Weights of a small transformer language model: an embedding shortcut.
Each number is 500 + 40 x the weight over its row's rms, rounded and kept within 0 to 999. Layers, rows and columns count from 0. Numbers have three digits each. The size before them is the row's rms in percent of the matrix's.

# layer 3 MLP down (transposed), 1024x256, rms 0.156, rows 874-928, columns 128-255
099:456555513503477452490511522505455485526471520513556506563474489404443471458495490520435501453497464475525579471457541513506526493524503520547596474617570560460499504514490462484572457531504485493504410574511482453492466510507510514528543595524522487548581528414481532525410485451543516506480444483548459463529527432533471480474489498500503569527439567517513489517525506517556458461492
097:467558518446473516515528486432539424477451477520527463489465499518443626461518400538472511543486512492468567423478444611448496520439496534525549480447440502466490495471427479513541505448530474502466477520478542503462492478549504527432511499464464515545470597540509451491513421523491499521528555538490496531531505402475483525501554518524463523499478556495536499468512471539479544538438
096:516542503580526540519474478445507478495489474524498521504489469552436429516544477501588479481486488477458492520529471458494521528547453436488516558493525474475473515515568504500621478552402461483534541535466552571530498488516551513476510414496541398446469517457520508480546475523413509494440540525498504511529498523548512550433469513516485512470558560423610502479467479515430442461443
094:491488496528589462561434483465501470565606533491455442566498442529541508516542519435477473571536481506399533519536521555503520451535514477446495476477492515486483542475520472512489496501516533524507553443455474474526489527531503521556504456511453465537527462621525402533394446585495562459535508525421479514524487473528598481435511525461502533548520488462534600430472547549411522537540
098:500558486525482569444578533470550501562452465514521509520485446547551474464491633490480484495573523554502461503419558469542550499502487457532574386502510518559486465485448504560540513426446469486476491530556502514563437456516493448491566532462509488528482504517452523435558488490485559436578483465494578488492549478500496560484520517508585527429516549544575416538477521550518537565510
097:496563547447550583540519534484516496537474441560460428538493562507481510460491481469461502476475459509415547513441473551527511575513510509489579498461519512501522530505589429484475507485481517474565499503505493510486536450522537548549533529510540551510453517492501442485490483444504507448497524531447470485455464540490520511458427485549445468471543463530480450565561477438459510445457
097:438544447462522489505457455464515432415518471523464448480508510471541459489483508482468543547509500572512546521511521464510545451467443435549518531506446529497555464545570500494532492456494497554534522516493488467552548427460467501498466435512537477456539605466527534413455470511517544509536466472549553594495548491458482522535483468505479448560422468533468474452435517473439510463489
099:495509485564467533513553487433533497498505507497453484521525469538499477524503532450502588444478486510464452537441550521499539550529488508478518502484448404462512448514508532491491484493504517474548545544435503501558588433520495384456531465549487512458471458490581546469533518443493571481466459493417510429506524562512501452451438481517560436476496493596507560524476486555565499535500
099:520479526520507496528521514418558406521470519524586452458454496478455479540444562504523502547527537440535463521500501425409422464544504475526525597475491543501559560474469542501479528497434528498563517502507499485450502531488487465525491532518512451510473434408539531508434490552464505450348590520463509528516507520576562453534553495449482525506540534480506444496547521448527521539477
103:505469476485495463474379556497514469547492515516511551472484465528494403506518531495523536564506467512457395546486535523524410469542478490506499465471493472529534549528456467525557435530548529460457483483539496536533464508504568531527473476522543483427497493534520448491422443486532495530558468578552549538430571489533473499495542526491470514457514581473540419500533479446496468520495
098:533454493496488501516470436450502443491500476523491527366509424508533458499519437353510493538496488496474521523511468481444445423506508540483496554492507484488541466547507486531508513429445525475566523500533469517484522567533543455495463571596425472470487459494503486495473546409453548431556480531507471474524461503501483506465538500505552532502460501460540459551523510464557513506528
102:545501426507500485444509549508557539449512492548553515450475461517460482509440463470493499498445532450512482492512451513574488462508502507555501450421449384474526488524523477514472506502496481472455455464523500537511470474473514464497453508494459518500576512476536538551490506410533531490533568513524456539488580511553501520443511522557524446469575473550509527426536440506539546537519
096:450414531507561498443548485455489523527597471553505444506440480428477466550504522479475492511500529430491613507515439523483533545555454509445501489491492517512489498503564581456580525569513519486554520529597548510468514503518458510502466537488496562550463475510572474531487481520490501507607448446513484484535618494516532488502489479577457506510471530547476568530574463566459482487521
105:541498504490547474595453516525486518495575478618496510500484431503431517441591530534473544547526486459499502400495391546487457468528468493559526532530535433526499505504503489507484452428389504470593537426454524527475482496504569441532485450553507504520495501565515499435549557502499526533540525416454450482491578536490461558549444468473447556510480503449510460542507517519475488538440
099:473497439478528499469511473483488493524497529441499510512568443478520538516446544504498550468435399506511522544468512456464445433489478581542479541487461512498509447467505486461524555539483446500495498553468606558467491481512524481467452497440514516530507469458514532439463530520547472448536512502478543460430508460481473480479487511514479540513426446487424513530530472499450483582510
094:530492492506513501541558497462520445492447456531524500512492471492475407516461507521541498493548514538478542516500523561462492480395529441469484542523472452460472495472486549504457483497399506500567511435459482487555458502503567495484516446444497541472504482559514476584581353473510486578538473530543445496478487550474512455437538528448451461583553547508503435523489475469512522538527
104:497497483501498495531522545376546526484447506546481485518522463513519548502479523445524552475477513442499485454450506452483521572447516433500482580547512464536489458566521493464469511482341524542484439553525506529447504501450466544567471471468546510451444474575500498535542508573472532514531464446479497462438493527535527542521471523478488483477470473467545487504544547513516428463538
099:497504542482566526529508519502525452473489493473506492482516494479463547443531521567546538440492509520469545470557468489434544467473523456577487535506505438495491476494523514527396465535496545635523573441490502518509570540496458449546537532529478490462434489517505525564425530507482442523473514561421507505515464539487492574446455541473551518500488526531506529502515491439518466527507
094:518412488449487581564490512503517467581545554580492554453513465445500503506478511489562587444543481516506536488551543535485544571467450454522494575460523506444527452527453510542488476488557491494518499556537537479454477555517529492559466525501418457529496536515479483492449508464417514492460496507547484495560523441484495518504524489486536529509479537473499522501504446464575481483442
100:496446482507514419555473519541498489499578491482521441501500473457504506571515500413467458536534501475494417481445460462488504452505559563528577531502431481525515515455477496537476570485499521495537466466530524579485458465510439520559563424554462504509539513505483454451408474496510477515478558583558451515525504477524462456511551497520558447542480471453475523560568448487373467493487
098:495523582475446518601508508532502520518448543500523521562469541473497479488504550538501531527447548522484495512583443441536462559525594519519560569462517520480500486518457511515485520470486470465455447479529447522461509496485480418510578509486485486493585570472460544439491518481506479412465564467540498472468478499474484468498529530470562528513557432532522491532496551506472482529476
099:526551521444467497488512514494433550465518506514515484513526464475482488495480573438433491512429520591490484515576484521488499483544577407474469564482487585532512586507482528526531535443482500535501564441490530471514563522597527505520516490465510492592426503504518505496497436547543489456546455576434571508513472475512535607475512546511470520518481505510546557520573497413385494557503
103:504566551440476513491419384464597472500460505411459554536455488540541547475521450509543562501467512547511512439538509459488452563539588505485486613525596475501535521414455496530463513510493520558491565528500489414534451541570555517479455489504512473487587457517509529520455542489528515534476521449489528510493475465480474498556516440533522457525543539480567437535529573425472486486541
097:524549485474524504478527473486497439463520492476529519455490529566467459556540515569471542463498480512480472484542574495556526504467493492518498475596481485445503499539483455411438500548535455480502410446458466509510516472501549483452490502479495471486513516465490530532513480466477549512498475496484460525484552535475472544495554531463476506501472541549568548531503535484524488600530
104:507638538546468504491503482481523436478508493478547507504605444479517433505417515505461485556451502550518531444414445436503464517533524501514477554593463455473547538552432524544512559488484537487449545499559422512547572543532548503482446458542477485541521456446502476483567469496402542498531512508452553520473517438438513453485528582493484499521505486458508474521538501520471528466505
100:432483497554435461532473533565513501488503506496545485555492517504529520475469521475556466487562521514539467523547463542558436481538443524515479547528535487480483507543484521482471489445512462479528439510516516490487505477524392508517497568448467505481499452485470549478474440495505463450508486477519506545575473506450554481472557510503483576548477499513493567471495462563492545454512
101:456470442537475453451505537582499563496461502486458516498463525456470538416501501440509488490514552463543418511579532505539555534552535454484532514512539478559480463480450524488530539434580495499481525492503455510531506512534480511501507492441519548522494484480567454479551496524479515544532503558556517482582553466523591623492440496519490504545566451544463520480534486562467462438455
100:502565465530481542474526522485425502466499501520465559518492517483538515466485547456535497419560478506552480459527481529507505423533518546478501513482480434508551459438454574452482422523462518511449554570481467550525505508539461463562401518493481487503477536577568551520500528445444560539586444484460477515521538452445486514515414494438489477546526526504451519475487459548529509527504
101:510560545489504481496471482475540488469542556527509429493426414463560546533484543531523487545496439471407491498528535527462524490458557547428478471541474488460462568562583495508586487527506518467534475557562531508539539570519476525497481508437521506557523500535488505517559481424486501508576452467513522532625519548531562450452475444477470525522565456576508504522511432564452429449534
098:492455533608488515494534531552534470461566537386515561590484462432538485584442549534469536472517490507519524467501492486547481520480521506506464449543475480535588492546518486492496535539473428452455460507484539485551513512574545487502501527508520493483529561491459514548533518602454485495516481540516481470477550518520447632515557528509491499480497449529513495546569520526447478502479
102:510483559521515522466482489539429453456499470493581536458518457526479566549494550447470522437573524476506531561530457458488477491512426523436556408495509540476492526452553451503438452492525659514507503493548528468474522465538516484518533524482553403511460491443448503540454524491551516487500498521535457452570569485523446489537501503539489491434501498520490527488529535501477465561493
101:493481488479488548500547540555509550550551515532512429517503572558492480540510450486532547510487495568492554423499497489512486479497520395410516517566512503457468565506511508513603516408580481482487541477523453475517530459551540565564515460451510562461500483468497537482483606514501455475575500528512525437507501525478580460465565555519565519538471525467551419546504470499523488513523
101:504397516522441466440542507575480578518487517513463512488516426447505498505538529445530500514550509545558512535538532501408535464472499549493499469461498461491455514490597501466481489458457510500486496555570507459540515423551513466526514492467501436467460521466469428467542503455481493475594427457550472490508520566450459516565534529497492511428523476497487503436544520454601449483591
101:503508504466553513497551515489512497576502402541490594521469557465488505449492478509501519463522524469475518548495513497502553484429469480497372453490492531530452441586495521527548497509485506474452486480494538476523578480493523511546465487542490387512487542511459460516485499555503507473516557419523520585505507493559553467472563466487530463500471527530424510583506547426508496380522
105:473506514473486474532512421587503525544485581437438428470497533504444520475484557569386537550498493409454407519483511495449507482524519524464484477511494514543425515483526474535510537507474481504455454475491461539460461423561572535523531519494461575503478466426448478502538488459488437488503538529475555515504495518462525464461476495530505451506529450464507498441543512498547422581468
100:527533485523544518539495450518516528544466559517428548458542532539436576535553543476488545438503598494454559604481472554481499527467416523530503495476448505494522471421501487474509468534615522516491474507514474508520501525427436502502513453521508514439501451534439391443507503598504568551499492475476434485516464495529519535471512520495484455502479495515443501542427459520500523466562
109:427530460412528482533501470443554567496454538501511507423511507437504474430450488510493452554428471523485524459477507485562468450488502481521442476510480515542516387497504470557567502449502490509477501462515493498479501495435540503572452517505477499572508516480523570536510563492536478561518476510512513488487433533479464597526443473537488409475522454472522529506533516472516501455501
107:478529406470510502482479490599552532528534445485451570529566493466500514464542500503486507475443507507476445404534520485539528587513431559497505529533543510491483494503520520525611497571547518494518487483482492425506519505523511504527495446476510452514436524513497585554439481495521467523494466529418435518463487415492520545494516509529553514485460568557536485523481500505500501487544
098:451523453447503536460471494546482520547466451500484462484525497446481484504533518461504452530496453530516481507403470478546583507451457459447548494464511552417465455482487537420424507524476523537544534581477452539528459531439511550466470519443476502563503533504507489468535532471520446520460515535420507551501500476441458492552544439539550401481438535412469487490549531525482521471443
103:480435545526591538496494466517517443454451492551488518528428524526533497494530458450459496552499514519513449486519562490502534511514481519483548485484618497504482558500548548502445507438526480432474505499499496478483538496482552411486474476443542523491518411474515496546526517520479503509526533466455488505512457480535515570529525475519473473477509514453436494483557552424476492476494
101:516541531471555547477526548407480528540515561426461469555448503467483456510417469533484502465555539431478531529564504509525575489469466472523427545467570463551469492511559473494477446486488530437477497457402473484481501481492558475487533464460422500434477559465547520463480458443481514420500500490506491530511531521527540468558517531440532465499442571505466535496494421512520454458510
098:492470471559400474448591527518559415472496479464487443551514463536459534542487466442485459521472389521506462455525521508533545418484555500514517495573550504508403465585476526535461502497441501514475470518501486518395496570512487512472493554535505518440555433477508456506530494548516507494524456481458548564455496565562477499459536511472450578482464524515487563509480552544547541504511
101:489503598465522523533503496539572563367557523476508486554498546483434513477492475490477498484541441478492532459527530502464512470512516505551569475538555447613512491446484552458537462500498499476512453479459502505492442490531541493510547488560525504484539518492490497459601491438472461441494486452441511529617522534427525554438546406462441486456464474507518540523431505488505505534408
099:461522480527559485527409463601516478529510523509506501464547557505504479490574475477533488455534479507450418489531548514555436455538444499485566507523419505471529479476527493514546590546532479570575456529417551476501531499502490484548527454495474531377511530466523557477509519547505481510529530415496495553532510511571437537563504494495470554535523511516526467456546496449429518454543
102:551533451485485493529388501501577467431448549462473523484396485455492517465519459468483466560477501516511509471463479478543500586486500508563495550476498494459405550507536480579527554506525556439494507560542493509440494431478490565551518564407558462515585562456453506500541502496469539515563558456526493522514490442470475541504493573476512489552507568542512462517539452522512549506521
097:541502456513502498491530553519494491580522527479569502488517478533474571499499529464513560503528554509514473626553484427529501472443439456514538522528535469562458488455471479467461462502515529514524478474484488520521493495512544474491553425475531458477557496531493451507495525528479472520511562531485429512529503484484511538522544522425506522476495553540573497502455549492543480410443
096:549518550511522486529579504439502501508470532541436480450580501408505468519565489499503471526521479495537530459499499545486503460528536483509500537475469543515488457466477526465552437510546557499552465421480520538553429434524499515507495568539512430563429555440526568450519424433472500438481455455486510423569532481578458507445521527438517444512519498453501462487502575563597459531520
103:509575543484491584499510522481557522506496586533460470470452532547469489479565517493514566479474569419476431571518466501499523487462476489496590460547454547465499488524533497505544471530395527519457518505519496497487509547396468504492465552499502530421511459454505476541491492533534540505478504546502461576535573465486475460549491492490467509545521502490510497488525486432526544405514
098:457571531488534506507606493503525485523543512522479559595510502567494502586489539469452506553450465469568542538521491484532464505533522495490487468522457455541510472513551525451478531491518524504440511520439443528489531469489486459487503460484550366511459448478460526477526544548526440504445524484466561444490539550530505499502439506529514478470495512597527592521458483477503499523522
094:508528447518454489483481493484503487558538435521457535496515513461427455495449502553508512481535491452445521506492571493579556456551478435551476557432503521549466490522541436465424546460512456516489468466565535490504489528485519481489534463510507432512555490503493491547533467488469553486506529465539533570486518504571511464402546503540497561452515479497471475429496505502463540548545
101:490490488570452482438505534500485497450474482516506554459566493554499495480478525470497492497500464555484545509487452510531455540603489564442495520537542533441537502561437506497492515527445466515546440509501487502422451499500534481486482476453446515533490413563535510481518511492469466445450518467493460522417506531549560484510568496485506507473515499526550451509526491486524521490517
099:489505541535526579531490443492568470590556444492522470478507472443441578527536425454435487516492470469507488549484515557443502463530490478548607541490488445550535510479541530480440489508566476523441537501487519509565486461512533500415430557462481534551477514503462506522528511522455527414548526485521576488558564538445429451489452458518559484508557489481524435531523418466510504521509
103:531458428524489464443542524540464465502404474484444572470496510496569458540478484503519483511502519518509520588459469478634556492526519524486507522449457477521495523500493502535511571554479448547488498559403448553511505503435461479483494486472486524523523489553416480557552438454521532541471534537498559496463479516509524513495481508506512555544543486529489541461516486487523467533519
101:436494461504508485473443534435508490515495565530475421436466462496508519490405568452475439465502538462560519552506479487438472519559441536506550450529397449527531526461439457458479514489507485526470450494459441459479526571478570460505639490475511519472465519456414539504465445510475511505515462430516503540529563490528588487511477468503460493575492569478551511514506454491590474516459
101:576533476512505536428494527463490460436503457536545494492489442448491519521497498504486436461559488561566466514428449489537530471471567523515540441535511613517431484551513505558502499497456487479504556514477486518478502468471428542517518399507421469477493519591523511482454497498515504486489508538484460456449509454425506478518545487534564472505489496568450533555535452462499428525456
# layer 3 MLP up, 1024x256, rms 0.319, rows 875-928, columns 128-255
086:439480515556550403581517509503580575462482529509514468561433526444531493466499455446556550569456441455505448522503544478462513517497580562463477437495514548495462506489518464421501514521546489493476474477473452524416534584489562487490454491528462545507492445492462552506514490482467491475525510502531497560437438500529446491502486539542458587491545483481493454424494463446462489478492
091:516579561520485532460479510381466503505477452449466476462470509503458484514513477565506525457497423494456530527467541445491484512542472486417462526503510400490483539473518496536455549525436464443568516452503486500485465500559477494437504550525492436467530511455533451491420548560525468489489438390428497490463442473477508455443534505501549483476536565521482534545461522507427503493508
100:518498436505504547438560517491563479473501471539507539495500607495516505552498488588546543560470461521569513503454429446469491508583511524484576407472591491475483441496449465521489482467528427437560471499573469506498574521501500480458577543574527509435537507460519548477404454459528520512558487515500534507528508470527418520464520452491472536493479480484484588523561540477581523517458
099:550498462506499515432487526461437578550419504560558531509461471451495480499438487533417556493544567491597458480467492471482494574534502501553505383447482576558451552505509477516567445513474500504448461570540518540519528427515523493507553478556533484522504509474490498463475463533468503438507515489505536439443502425472421500561551542508508496551463525477464554530489492533528454527420
100:521509539499522407471550480495546438499409522492506503461488538475491478516560536500457583469520518455433439498569540488460583516469466496481503530540480464506447525476497479548526475499505551537560488545405486479495527486528474433514548501562497440449402460543426537440470449525540511572479506550484523476519501482458500554424521520543446635482524505512474517497461535513534530524431
100:518477490508458473512467468560504450477487524571435576478463429536529487507525456571419495526507477471531496527547469535521487511509451477557448572507450512522533475472544505614465476470494545499524438497477501449527456523479550544445560476537537454530429567401518521531500522531488557489548543549504502476531496479477511527494523454461551506498515488488521444475523490531486461518482
097:559531526556606480493510472589526388480475508555474499585494414505485520537568504534505533520466511497493556474504453569530494426513510470459473543550491443453517456482559495469482507529435566451515528478422504463413527536529497472531458509543447432442564460425515544549491429528470467545534517433518518453562481459447534439448534462537474506442473498519514495534458545543543529541509
099:493489474490541458461459448442540517423490524498461533491495498488512439481535515520454516491542538520520454553556536507535463526548519489523470470526465457518528503453495536459519548499520473525461518524477457489479508533555504501454535461501418470516486443431485580452575459499508472541451564423523483486452531514428515554485460512381552584456464485507468447472481452558513504489551
104:493543496437446536534496499415471489506503526506508466464454510465446471532507448588607553487380489498465449452490503552492488503495483560466556561472528482501499545477536510459542509491409456500541486486497550506511496507561517489490508561554470532589498501453463495501531547531509484594463521533472522474528426489558513455503566481518543512439530546465470503476557566486459524474558
096:557480483505544480528472467446502497441534558479523514518506561490506497547608560532558532559520479475509576453509467395528448571500467438535464517510542486492485525457562448486496562529501562508517517513468477551523562471479477491494493512547536489469540524464455602480507484479516487470463506491502530510428577488505495557534487545427491477451520483438477506537457465591584477560498
104:468523570594484470487468486560453540484580521524590464454509527409501465470491539468443517418581494445466577522538528587474554504531443480530505518464522547487460484531538492464493499426490504528500552546538471547523488482512515465441377509563485571519523436570464537473495510543538459469483519530544428481517511485498539532497630470478489490499546499505468523478470533524482505557469
103:409438532463546559522493516455491417460496526504557506465515558491530493484469500502545472498531525540524565470498456487497461524522517505455439517489502549470583454553519507507589417512485600504435465611524488430553490528490506472535437472485510539473509470506542525499516511455509496532461467449473475544464503467479453486405447543510532444462491497543540490510505472462497473491478
102:439549531503507599493481543545528576540515458534506508473451465453481489454470501533530508486546565491501519548509526474481551470529499485531431512521559472543549521513488492526514521400385567514512605458517476521519560462485516511498420532540531494411481495522528478460503554562497520487521451484488546468525473552446473539509504456460477521539483433543491509533503517494427448501523
096:456645439480492506534470473521516487487542507473487492520523472490549557513496515495460503474401557445524542533494429420501494542511496509477488477516465554461500501468462489560517583509454499481546502398501482458518442530515496497444525426455509514424528457490504545505565509527522515448549477428583503429533559510476487544542487457525429483468447531546439518494542500491555475520520
097:511475477541451517480516502493495513485490430471472506507500557512512491490496463468466542488612480436542494571452467480436524487512494500540468469480421489488502493439517582505547598529480456512480503475446525484560503546544466444515496503520513538484565453531523534553509539557467506522421527499497501483484495496540479548410495492485450503549431402531504479570527489538533462478504
103:506535536504531518476413453519459579460435450533470573523437530453514463433522523527562486456487507516511512553422512476453442516463550518483490468483558515499498433538448509521560547501387530502460465456577481567527517473536515478536486501478514537453453530560471373443487417608503475481405503465479531458534537549465512509470456523527498500436446533489478536494473505464447529517530
097:558517499530479522545443602495461529493535488515538461411559506559528568434461460513556547488524512475469465541464530505544467528495560518480461525480524465485557510513469470507408492570507541531501525481452492525460532514479466557524506501530540524446522467519493427443493527496476518495548480434503532471475480476447578468503493492513515537588510560510509522461466539476497509518456
096:413456417549520542490483536512532543485582498490506532472481489493533517511510595489535514474465500490493491518542485553422543485500527476493464484476570478484539483534542464479488479426499437573489465535441587551481503546519584458532451524466521487499448521496485473446533501478575443495483503435587508494511571529469477480577548465556493475547531483463538471538542508521518557476492
101:453546403446546486489507486594432552543556480552448498487481487500423562517495505500534498547509469484531477510543513439495479489607557528481547518454498548453454547500490548548537498493464527511585537489567488490529513477450438518487502488436537509483590521470530486439371533506497526517519480521440542470461507494479465550484538506479521385523495454457490557567487503500488533496476
101:492522474444566496605535472615479590474511547494504557514494527480503486582498485494488530482531524500512539468527495467505563482516546525531522537476482509497549462460469569495569533409505487526453580461533481474487531496493477523426502435418405496455484516451518518485543581532494457464490511538524479539448540414479566544420542550468507529475548515561447521467490448407519463505533
100:507477477563528553458502521508540487530374533520513520490527460524512501488460461432519480420516524507512421525503582524498496452519494491535515563546447463557474517544501495535454549471448474526486540545541532492555582483507524463538566459623481518535561555501465565423510475446508486505542585523488518457415510520545488583532502509456440468572442481473540529506486459489454491476516
100:460480576545539493481446579512526478495520536484536481461498563516524515556476490532535431420543513464466482498529531477491538525467508566423492609469478530430504507524493469473485504522456465537538483549521483558477498524421530486527460508436538520482434511478506523547523485519530452479530558506487564502507541467440503553464536597482517510523459478520492496482418484478480519495547
097:485471556546416558470497518515470517496537524509519532496471441526495567578458482417442501551434489527469455489525542507539495491546505517585494510483533555559511487446522390467560539488547532430522471531501440419442443446498522472510453536530437497478536458491480461471441511521458496534508429521546543522457484452432532489482530459466520531505547506474519506513524473544545570535488
102:550454474524493473469507455481487546492471504489568522457502525492459475499508494510524482568507465470501448499488513455482428549535504519474452491500531473483479425471521431451494440465528496546584505516523537494545545504435519464516563563493527533525490503395494515484448537481540510526526554469429480489442500586443568493464561533483505488421537544483501550492584550518513494498410
099:499461521490532582405544516547521536528507551491447508477459484464426587549495499546468499491568504497528489528518500484478457480524521504519517478527459539461483503530494525469536505499464462492621528432525476488556505480490546514504521574525530434451465471484509496476471504528511476527499416498544519449540482524551494515473515455494576497496528516440533430508480472509451535477555
099:538527513524520461482451529467527490497464531450485507494483463508608517536436435454493544512455438496520488565542527541483464464530524489481443527503491480547484495459501493546539457488424507532551491588513486545528520495493499487488476484515552521488418559511514479486506535576527531548481511536509494519501423510510520502473471528511410501521546449576465493544485489571482465550483
103:547567461501513554502496518564435555543498506468543672501496516520468544465481487506538505490547419495486458475500459460547456473498471524464480463460501485606500533581483493526420486471468453520488545548560463446500482477493431471462487487536560427432527454393567484489569472512473506558539456498443574515525500444481541501539461521535497435501478537463443524506534447577485522531445
103:429486482521460520501576461477558472454556516450455485505575490425505560463494501492486545463552476466532520416533488548525475506547424487504516467530465505444454467460519505469484501566487471508533543558481502486504508521535515428519456425516516586494410430417603518489484532456527561472476450483449499413554511475492509489460497474482467539430508421530529520546459580500417501547469
096:474474520480469503551458508547507506505492532436515552540492492452454465465532507517572550456412503424487549531562599448503486545451505438451417498418523528489517575512515497511572532458446510478484501509520516451494494458479480511481468530484525529542408570509443461520480502560539399533529501459586455453547528507521433454443508478480500484466483464465518436463591462495531534504534
107:463459549487478454501456527535478504453566455471460480480551500460559421500479511586463486474428521498440572392499563523480480455492525475540471500541485507544491535475506523501446510528453496522514509484548564434509591503403529463535520464482496520449461501500543478514470520511468482564502531540496546478482455532530519458432486482523495541501443499494458463489539461514585577529427
102:494551532493441521523549534520544552466438505464534457463483501468477475544550476506493429510498510480430429471486551511465528542494463520489496522526547494512494455538501497509513548527448559461525458503456471528513537446497456514592485521591466461487465449433495451498591496410474524476493421505490513525523566556442486491556515490490548463437481392491454516547487510550526536589474
103:511496531434487546425443492473448444582540548492480539490557449483432516446470521532489531511474472504501498482503507518457505486428473554450497487531465532413444510514479525548546505483465508542489515561503461553485584461456574525426484468469505545459503529585452496508480506449481484461451484474522417475516503558569558463566531519500393533530511508442499472523515507441517489498472
100:541508400504508498536535512406514472541592487515493440394485520538509500543510469521612438447504479517491420528521534568496463537519434486514490492492534504473510540427508545391472479485467555564528476481496501476515530482444559585484509523489518539541523541488511458550465513499584480469510420512514539457488494478500506480492465526488516523528465554566549493507549477540513499461500
103:521535538523503581543441447483564514486479491502436548519511501479479472452495464466489554521518546397465506517450501476400474511528508548466489500504488533521496512542425522550537539437553466495468452481427504517501525481531498520440523455469590509510546531547525431491534544516461472460550577558536500507535529485534507522507466519444518526505484601597515523429484490532618508496545
097:506491495480562460512521515458438550438515526487486469461572513510498445498522510451454563536470418556508487473439510501564586484483492537507477487478489526543532485466445434476477502482415543527434435545527509499569459501469557495457515500399487472439508521482493485455550514459435443410426494487434404522446493472417503473459506528431440513502485484495478494522502391520477526568502
103:557550479504518492497488479482505506533517554522513481504497577454484558493577498511501507468473508429524419490505509506574506448548411466517463537594486522506499514479524535535457585493517543501496464514505391536453457478472481491530510533585570481459460473489531544491528472466481503496495462472438528512527534590574501495449448449489504511607514492448515508498472554516484533475529
105:518530522552491576524568454494417513492508493375491516569463520447488499522498474523522513500429474485444468509521500501504460566507538572468490444514538477461558504471519539516563503574456512485479494440523472508509570463417577597517492493441482504476492469496452535492413480512495509522520584546524562495567495484506513506564496465523519519545506541538598453510448450469495531468487
098:491477589540392568521484483486483519528467454509531489489482536484486452528588501515517438533473450481497544523510448529524555479511501540546497477578506477486479550473469517557447461437489485479476521512502599451528616520505566502532462540492491498543488448540526552477483507498424404526468508474504440481463533481464509445464487490505487525509415478496539472497524503487511518496487
098:523567508537497554615467469557529548522456502473516517548483521462531482515530556486462496574456422551572477570500453504453499511494546472493480449511578532542493497471543525491463529512444500475553544475502431516500488491446473469524443512464486496449437529538453494534468513521432517480487556455502523457489422466571458487488494534541472522483475486429515466509521556488459434486484
100:505519492473503551491437462486445459559528514525548494442417544425539543491479453546394498476466490502533559511494492601481465429455512515477424468476488520467508542470519511519516504538475492468451530573513493556515506531475536511562491479441496511496489532426537506504486456554437491534492551427483482460503493518502491499508491475543534503536455518500396475513482421488483497503444
100:534484485470506522522505496532472410515585483564627514512617441479502436560530532491533473497440502479489447503446490507544515489483473481465458513526539515471467466511549451537473482504502511497526469522477491482508455471526506479503401462546480464490543473521486427542477523553491518543548577508454486562542464513524538518498592522486445511477491553472533509489538423517537501487477
101:435492472576555447479399483491511538500504508503466451499543519475409480510464449485542543483476530477490492501472534489411519451468498436535479556471565470505432477483479539472506542498479478514489526555539487562480512511533512454480515516484480518523474510527549532424577534504501461524574555442495410477484579485510515464492515655492493480500531492474551553455564547483534508520485
105:452474508521480531431492534523470496533465433465476485516535478521460509490492520453602473514495490447503487519510528562464494530472469472483519452475562469506473494497558530469503476437488385521411527453538497467473525491462429500539542533454511514480527446531522463513522414504462510456459558549504522436495493482545493489529435535484546511573456446532490506543515578503456448503483
104:559597471485503564493444500478547495493526548427419462491501501532507458486473530539430473528482557463459511481542541538580460541506468516470405517573597532532432556528590446522438479473527466544515434538542574482518542534394536495484477522550570453442597497500567546507526518584540564507504464409503531508562496445481484498533494530527536456472522486605504537446523495482490484521537
102:482518485498486566459496532533425524521502574475497456495474480563442502461516458579516503510618541442434548468480509496448494580519473557497442504438456442490510497500432479500515446487500547490539513561513498461512503472482534408422495520508453532473457531486447534550441541461507424450501526422442464510577458482525513513561512519530451467523490500491517459474501570480552536378574
097:529523491521527482518492523524451565502562544519554473527528401437540457529515511483525527507474447508538568565455455460607468510541560499538410424473567553494565447517520473513542481546500460516480536495456480574503517591512464508477530482522506473474519465491470501498468532460514489516554488487461572547442559522494523475451495481421464553522528538537511477504549471587594525493500
101:546528493469392510461488570500504487542539516501476509503537563509539496444516444546598496453536511451502439499499534570445458491439432484505482498525523483475483520514520499536541427467446553490474520539535499454506494465436556557452513491526534542466484495475590468504418566498542492581496475475571507483561526575523491514450433492481505530512529507594531462528547484503517487514511
099:471554478552544508467557465498558453485555522491454459542468565614521479533524473521495472460544469491517476498470460473540574481582550469446525539521544500540481465481472547498484504585549501426456571514540488460455484516480459484466477504519478478542472436482569501555497502511565538474567512460542496459535408503472491436457379494480511468492459462459519475488516488516509494496484
091:431438560513455540522496572471526489524500561530519557549503477475442499518486495503484467492421492571494503560516588443458506527522572521444458468481579522421498478476490457477474557447495494505570469524457523456474559489491525505483475522464434487492513486521495478551476526457493478483523521514567456512492532502567448395571514506442491539454432424537430499485507539518526596460497
096:544494468463507463512508482507464569539569516584482505509483489490466437472491549466453523488460492470507563436530546460494554523581481546532574559463573509478477521516490482540532551486478431505456584530518524470428465485520518557534510547477507452460493527563480520494514558542409482472490500505515477449561480465470542453401483528541507521565488533549448492586498506476542445552620
095:462514537426481488466434525477491497457531498484581499486506471478552490525499436525468496467476523539465518543441455469450488460501518537485474492528538418505541464504549504449465475458501470473489556542479474550544509513422513581524445534486470470485465502483511463517515537447456515452502547482441559475470490465523513446519411559485474459558402489516509482500468454491485498486462
102:507456535470459490476464494521576415448515457460508580472520495548619519451503505433512484477519490551434486460495476596442507534578523470572444514448488507508460494513481495558492483595510497488545476480453526587533458533380483522439505473501464513500555559440497521551532471513506498477448583466500530556475471534531525490503518557435422547560487444496474453540487562453506462519548
098:532464424452504468487473462426383476462496501442447578496591473534479530510494537534462516480459487507492486538504561478520483471533472575447508488512505556512452414483464500532512436502572531504529514528542507550481480488494489402421490554478491467528473459476536499495535525472532429460419555454514455498544491512487520496447472500480455478436570525514531568535517476454444522525526
107:499458549496485455524460504418541543534442516555524494478513543446519524484527515541471469484520559555524482496468466459502508517486610517493470488491450554528459459510474469530444597484459578487487526494454518511397518512525507508522445540474480544473475543571526568483447470435523477563501479582557515476509472530549478463543502477493499557456441505475532541530490513507552580532507